config.yaml
num_hidden_layers: 12
hidden_size: 640
num_attention_heads: 10
num_key_value_heads: 10
head_dim: 64
intermediate_size: 1728
vocab_size: 8192
hidden_act: "swiglu"
norm: "rmsnorm"
norm_place: "pre"
norm_eps: 1e-05
positions: "rope"
rope_theta: 3880.0
rope_fraction: 0.75
qk_norm: false
attn_scale: 0.125
bias: "none"
tie_word_embeddings: false
parallel_block: false
init: "normal"
init_std_qkv: 0.0273
init_std_o: 0.0
init_std_up: 0.0273
init_std_down: 0.0
optimizer: "soap_variant"
learning_rate: 0.00209
lr_mult_o: 1.26
beta1: 0.95
beta2: 0.98
lr_head: 0.00753
max_grad_norm: 0.5
warmup_steps: 200
schedule: "wsd"
decay_fraction: 1.0
decay_shape: "pow"
final_lr_fraction: 0.0
batch_tokens: 262144
max_seq_len: 2048
doc_mask: true
train_tokens: 1478000000
max_steps: 5639
dataset: "wikipedia_en"
Each number is 128 + 32 x the weight over its row's rms, rounded and kept within 0 to 255. Layers, rows and columns count from 0. Numbers have three digits each. The size before them is the row's rms in percent of the matrix's.

# layer 9 MLP up, 1728x640, rms 0.07, rows 25-38, columns 0-159
103:163072106085151121139062136125095076177137122184143163126106081114159172143167109138075120114198185121131116127116121164131137102149128122144158168137207094180144129175144084143117138140075116169087118145120161132140153130130125109084122149169124134111123143129161171086170094101151074095085102092116085125154185096073152171115098132124141128121072159156108205124130103128072151096139118144140173163148109116101133143103172166171133174120109153089107122132169129078126155114067107
093:103130086126121127197117065169060068132208200112163117125132111090107080103170154148100122108137118150121096095129196104160105153150147130123132110106109135135152173142154100142108110115189115081070108132120073109176203150205133145074118081177137109133112181037086123161136162141148123120055140125145138166119192129123129125164143094153153150131156152164105098157111132113144158220080206167099097173157184138143159101138145135098099164096104108087201088094117118169123137117135115
105:078110083117161143136096050120126200159121138090071138087071153095154139160103110078082151112127147109060147115142187166113119157147111130114071095092143119100120168125083127136087121160073197119081111100100146120110153173082114130129098128139120121091094139137175088170129096154138157102122163101137122081133119133145110085151113169142155182150118164131124152088174121120110117179084195087156154169079120087090126159135125176140178141054134073129107140100110137167115135165069146
100:071104110091098123098098122128171119120167161105163094149170172144117035126089159154120113103149193125087111172151110148074130108138184145141108144167114144133056118093199098110141096140100091193083156171137131076084114209155179078087171109150120101100102070105109163074116163184097103096170137111166099148177107150100134122133106096090169074137152124112167126138135134120110109110083147143130138138194138126115194184083106105144140150102111146151139155155121162079114134099114116
088:137096103212168154124155101140133152164147106107131150131119139139148145113140086100106160132151200112151121146111149074076161176169145138163156077103136125153167098146123197187138131137103176094157175073094160117126115114077125163151140211128168088172139121138123096208120127145140110128189137124184158094109123140123099096155156161169132099146169082105130130161139166148108143088081111091095152163138140067134157159129109138097167190110130067149100159095130151092108149161120115
092:109180125136155148157128089121098090132105109132117160082149143192115150125104151080145168095154191132127090108167136102133142105167117145109154136099197147148144097053135124143121141133139100141092169099148123161082154101144142187109125187114116117154050088075082153163106167091132141122136152036115119119169109135107128057150168069156124165108142123177073156179053130166133184156117177109141094115114158129139091096112122143088113127122083098166151110122140120144150090132102126
104:172156130153103148170167157167137099158042147136124149080115128120152158183172134105063118106153143114056107157111124127106127163114130180138152158145145103091068130152106098147068161141127070093145101145153170113183098155175194100154112158105153144151220068144140103132155110156102109153118117129133174112197168073142104113153141121135084129151152095126091123145190078127153123109109155090127104115096151168141204086073100135111139177154177092061103144163160175096104100137117170
105:098167172121152145108108130166153122159136138135128124095109094146080133144127145138133147141127129089076071121068132103107088092090064142060147099130138112124143083110113141168173128153111154122189103142142086114146085138077087157162106130113121066083117172102105107147209089113131063166085108151166101180071099152113117142166134072142141142110154113098136158109093170143139118160102107178103173096140132127148152143118152090165129186111105157136138037070116085141122120161074122
104:162102069139168184180087156147136153117134116128168114156215110152146161116105149140096154156160118157092085170145121137132107169140052088146135121141167064112121174056116128071118085077097110087165123147102149106130153187105169107186124108145151120122160182123067135169172112132103188079131149147121171114112200082155154120135116082159127181179143188141162147112165124107199113145155095108181118155079102097111137157133157119160111208104181111159148163189071164139145163209163104
096:115077101112149128138083157155082136115064152093211018121122103227117131104089129092150096066151054167137129150107118151091109093169045077127108124166152138131142111141140129167092145117092120115096179155122171127142161041089127069132137110150151089098089091096114165120141035086172081156138166141122117131070112077165097123134111126151187175124074176128121159170106122135079115085094130125123175146133107128112148165126162138172092147161136150103097122123075154152137106131123118
098:110132140117135124120071191157123121161111140139084087107102170171136082121144158114178088149140072134137119124134171165177157129166104135142098096200129081141149156142090141116110188117095129163206081147163070168067124099083092152070092116147105104162170111116110125108113094162151096149105148143117094154141148121084132099133163131082107090094137156149138136125098114125139101104184121106096124133093146174081139081077094127145096139131177150122165137133092125136131148161212058
109:076109102146116087069137081151120137121101143166153134133153116096127097100125120076106157168107200137123115103173110129122123162126107140187114098153136133063078170135163085152173061108063136093104116106125163102094139053116175113147135134082115174098157107156107113114159145125147134075117139165079136111142124095114106089181161163162106099177097157172034136131148109106208149086127170148130039128123100136160115120186090199117092140118089120143116180095085127161169120137146114
097:083171105101071032122101046133158173134083152121171164114093187121116130114146091099104181101115074136064119118176154154125097164164142107149146085136119100079110158096131129149064031114173119172046163096128074148161053143130142117109130162169099156064107172091084083086118080081177112088093126107128100104126111171119107083106161174081173165173167118117119172132149140133082153119120148151110128159110167163127156071109178169130067123101181095165187099137122136175181185080134139
100:167078069171081190101128146121110103167095107148169121112095115140097136123162087150136147119179138060155142126128140135181115086136169127094158182127119102134122152149120110142136154118067106155103083067126103124151179134128131138128098151152128107088131065116134103136167099139084177124113136112092196094203117088085106112117050073118083146120067132077160111154140094133139141174129174155105137177168155114104100094156164135131105141072189085187128132135178086081132061141108117
# layer 9 MLP down (transposed), 1728x640, rms 0.0637, rows 25-38, columns 0-159
093:096117137157116133093210116125166119112185170151090157139179103103153168144221082132172176084142080125094109156132182186102205110131123159178106111109118108085150076143198157129145123106130145109151134131135129159140155131180154117070143124133139115099186065124080140100098164168236074118128119127043156169124160116077147140178120097174128098100163114064132084138135103143085110099139168049106138088117168103171119111110209123137137134089153118151096118094122148121134099208109137
098:131168112151095149159158155130144169134109134162116134170139176082106112115155128140097142097169229094121136098139161125138177134124154095129140087129134124165126141163089166141142045129106139106144114128131139119128124153167097150095143161080185101119138122088196074081073190114129126141070091131150112099109076141181077124168188178174095097180142124165139133128125168159060129157128126145109175127095143076109133125135164120070129182152126085112189158134134150118136121136125129
101:175130106123055124175116109119144134083139150125179081134058202144208091121142111066086142135115175076096072194099127105064111137111181177102135076152168119036171141120132132143189117123105181145111207150168113131189099132086111187128131146095074145124105177204120102128115116103105201084131093132167115147151125130138135107167130141136158081155135077173171130132169147151069151128091203141154160110085167104163140130091121172109197093135184112144145115104125141148180100162062093
102:062090152096131113143187070102128188095091152148136139095157136123116131138074139176112147132104148117064125101135098182094176091155174174146088124085113095151128142117146144098155160135127148152119173182149133098121124148132088145115110189125172124087111102130109106150100169138069124141158166132105126111173089186150110104116071119127092130144146091096095144131136149075155085161103157120169106129191105129143196150087171146099164122163210078100128122123133166071144116152071135
096:131179146100142118114137133126146143095094149084118116129135102145126177129098151149131138132088044124137130076181134136084132115125107111112098155057082155185122134107172102109081151174159095068170089109073138126141184145125160103074085066189103126145088107111113170098205151188066168140128103044143125157057098123138163172066175160181120137069133224119088114125110124145144094094135101107131130084101115140127153175146138131152131101109145152160146100139129111096167119044106128
091:152138152126086128160082147095155133139141105136107099112206130123119155140132076131134086170120106137082106145073111157169119133148130141084118165077113106128111157086135084126123126106204123042124091141144134164075137088130150160151169163129117134150144094138124139139170093133132121175096170101125094068173163133137130097149103122175154162140084161089100125062146151179136069128075036121208138130124119161146143104143128098091079146051183128093068111095121168071193097107089125
101:118142131105118148104081147141165148169167154056100077087058155071150104098093098092111086139144140113110174132136116152110091095128128133109108180145156089092120092139070133092093177116147174101171158119098098134108106129122131086118082102139130131188148133112123126141169106121107112157126126103097156138137181112151129108106160091073119083184112160113127177100148060062100090120131158125095103113185114173118138083122078179147172127099189112147051112165095149137116128161110170
101:070142102111153158159051129136183196101094100103155135132145136083130104129104140151156130093102255149161168139071126151080147107179139171120048166048071156107110113110111163164054134186165140102117123189125128073125116141139172066128158138145119155122130142110143160045134108129156106158145156133116158156085161086086081082130114150094194129169086157107151122096094150128137144122123108147080177152132081063177184065122102113118186150136190152115137095116198136088165117104110084
095:090096133138141131108130162157118152131171101077143147141175146164157127129131097155099134155090145139068124128160130100107141083103143124177079191120153111157138109114147131150130183142128104108177115085115138110102082142153121034118111084156173119120075101130112174165139102120145107135140156109092162120165109135131082116095105169124189148117062092183154122155151156132092104119104115092129156128111111073109114126117136080180211111140137166116149129099097131138122132157160172
095:144162149121134111129125078169121138108162081121095088154170128171129136170122114119101121159114174106133148135073089127138117133145150094108093076093130092114210146124148096136121129056106106172113112118109164183086151146126062140137128115144096130109158187162092186091106205116108151176145184087134165166162086164162144112095142148124118102103133136112121123157109123129150118145075114114129083112100147173146135036076158130122215091112098169126147164092144187107160142132130095
103:125110089119124179077121171137139117102131157113065213112099134138151195105139147119160096172108120049130088084136131190157179155137147153116229065076055151158131057176124133111162116096206176094122091093158107185123142163157169129114101128096108135141116175184094143135157156153075130127124169111187091100136112091119154124087057118124176155134162141103152184131141208133123114107183149077125173149152064137113131148157072130101119141114102140145209107131138133170099131070148155
103:092135107176123137162122145155154092166147160167144119093157145137163141092142154099126137142104101178133149089123161103112104118117104094069119116127148101123114099155136078106058085152091113103164129091146096100124168103120107090095128111160150093131137176142159097110168121177146062213092190180092131198116115123157110167075161187107115137154123093098099097185113106094110098130161138129235102118124116129128107148169124183085155135079191159138119113160108061165161152117152096
099:170053086131114138119083125200113177109098135159077175157109121136095069105087170135160141103161081130109066117141190134152146141164065160143148084183118149170094100140123077122114148129181161124099116167118116091148079139153096139122118120126123132167026080111158183150132156143075149114133152108104202102135167078152149092055116114156107079181111131097152139164076106111151160208160137196115095124141081136083168105159150169124035077108081054167111118164106124132103106080168157
104:103176109153062150088156134105116091147036112103134073160139132098105135128146110118156099196172151102109146164131112113211151103063137095109125111106118149113128156099115108063137116152141130080151144135086122136101127168138103117104099147124126117131076058123171131159207122113118102107152182085161123223130157150127156125120089181162097112132129143141097114093131113054144142140090128099124148148148115143141134079136162143206124110122111124131147100122137134134092141091079192
# layer 9 MLP gate, 1728x640, rms 0.0663, rows 26-38, columns 0-159
096:107107128126079133136122130113171096146114143138136128141140054097158123066178113141116089163173141134158155038148115118122174093176151097114144136104164100130082176146191134128097108132088148177171124199099123101140127106099084131084122121099162135068187138133137161082129171077052129086125133109148112146159154133094143099117120117132099130183120114122090125129094136109132185107161082105202143157183122151090101133137133135131113058118109087135176163143071176125152115159118075
105:111156150100117147131093162117106166072112102122134148146148097047047125129073072119101135096187133181111072103185120153130178084114156172115105149045164074162162101161137062102152080138120122103137168112117092146135187137119076082106172125100094086108141194087119151057121160115088116151097100108091095152096113131084071104150112096153111129136185077074110154070113155139121144119161106160112159123139121106091124162166180134131180079147121147117184141105133130130062128130093090
102:157119157119068123114176117139091124108131192095121154127113135102136116084148136096122167104084110129132153140149149134141192132110111117106132142141111123120123121137130143173139113123160075109188217125143101021161185092220166119122142158130119142061105111105140137087154132122076122123108125128108099151116093155098181035187166065109128110152100109174116139097082115101129131135146093099142161171149129125157126183110103137106144118173141083106140091093149142125138103064140133
091:080185076103140152185104089088115096126141135148127109154158162075134140139139119086125142150115102113166132170125124164162082137154146120179115106093070106156167200143136104173195087091114083154152109153157105139110143150128156088147148137140111141135162109159081137110155111126150092137162121182158170194110090072096125100160081157097141173146128109121183107132091113173113165134128127080083112137082157106167119152142197147107104225127107133122092154127114106121081154111121209
088:178172077098099148151156137135174110052116143121109097103128128103165158076157133157151106123151205093172125160116163089096163070122089193122152163154127147147103123121120114098114125070064165120078161135105143108137106063111142147092103087147140108094183125158157137151134144118097095106177079209083110092116170153105097152109122091122156133126063137179164104171144151117098160133079087103152147103161123138155114150143095159064156071204162131100180126107105135075069131121107104
100:138116143072138165113096151127089140099086137144124173220107099095187153112100153140117110148146140149130088083098136148129155157049178116100109101097143102174136217145166135124124157087126142110101122134176064154116162108158140192150180139112105106125115127115131116088077133121164130073105104158107125199163145120113190160167153120059204080099167124094104114077137120117124173107117110119131118131142140131091126175133088106122069102105140107131188167123119106094155193165154129
105:125135115113150132122154127192114091153078173101092219175152140173166142179115104073147120138126195117110114118118126136135149122115146164125142181145112150079189093136173070163114109094160056082078064081107104158130112116097144156136174102138154163148138165092085240094136060103153105075076094134132096159145169145128153108085121146108187181093103153088123069087154066128138074057091099123110077155185149119175138167163131147136120140112111133095101196113142153054195120113120126
104:161120045147091180100107116131146108123197082167156150163083112140142128103195066189125099101135167107108168141110141123131172104112081065095133097181141173080148124127142121110169155116104101133115133085153085149129126164119128150116173177169141095039106138187153129177127165126199116041144163156125167147163148108127127123141105165171159102140058172132065149130123125114138157138093128172076103166144123153102082171172112088175061128100139127137078174160134122127085092109073104
096:137117088096091165171116130194112138179196138135153115184061135012137099172131169111154118118091194116011092075115088171114117108128153092129135104087139130102191159111127164089123108165158127166101136067131125116148036170116116138118085160112057131109132183096150127207107101127133140092044088149143115143132099131111172153131179118107114124076152087135134137159158094099150166116123167155079178118104129136145104062125128134118134063133125119158145093085079124138138134101118156
097:076069128170113124113106136184112137129143154114167152161166141183175102067111157113140163090078168173097106201107131108172091118125115185155172092151159098126111134126108086125147143085234150120150158107168159090148099132125158174091156058102142189097146117134128152109129096150152159086129121105156147108133064142105153140088137140088083091173114175151150155162086139163158132164128094162102143185146192112100106135176066181108116141152126150060112097115129136118147120156073094
107:047054077156143097073172084107184150186152129164157155168088129112056127167063174089127120193144157108170131133199084134176117088108092173094065128093182133112142156130145107129155125081109127178153128116144060051135148171155150107135102109065156147113149117207108128139129179138121144074116139153133126099181175124097175096178104135171163176065159168073112118158090101127133098127111113115130104157108123090137083162142110095064099177111119060079087164073138174144130089172103090
103:094123131127169109171111159104180070136138102184053182138123133101227131174099163130194119110075078137095103113082053129169123173229109051117075135143128107096096147146092105151094118075055166210046099138120096130144140132072076132154131142152180148132103160112137160060095142123166128087142144102069171124127078111057184144140120059124112159098142153105109169130103139123104069094138095177071053103107141113103110104104128176124139108152131151118148087110170149129135165111099192
106:066179136125195122101150166105074094035090139113175107143136115180107177096142140074101061016099096156094164184151129101165100130173119119151111131095138101178173141112124103136072117133182132122191136099114110119126067133126130114095066186098096093076162141145185141132169124121093169152121128147165116159129193175139147115112135102157146160161149134077181149132103101143108135103108093130125190144110148102075136095203093136163111087077114119099173113127138096174185139151122132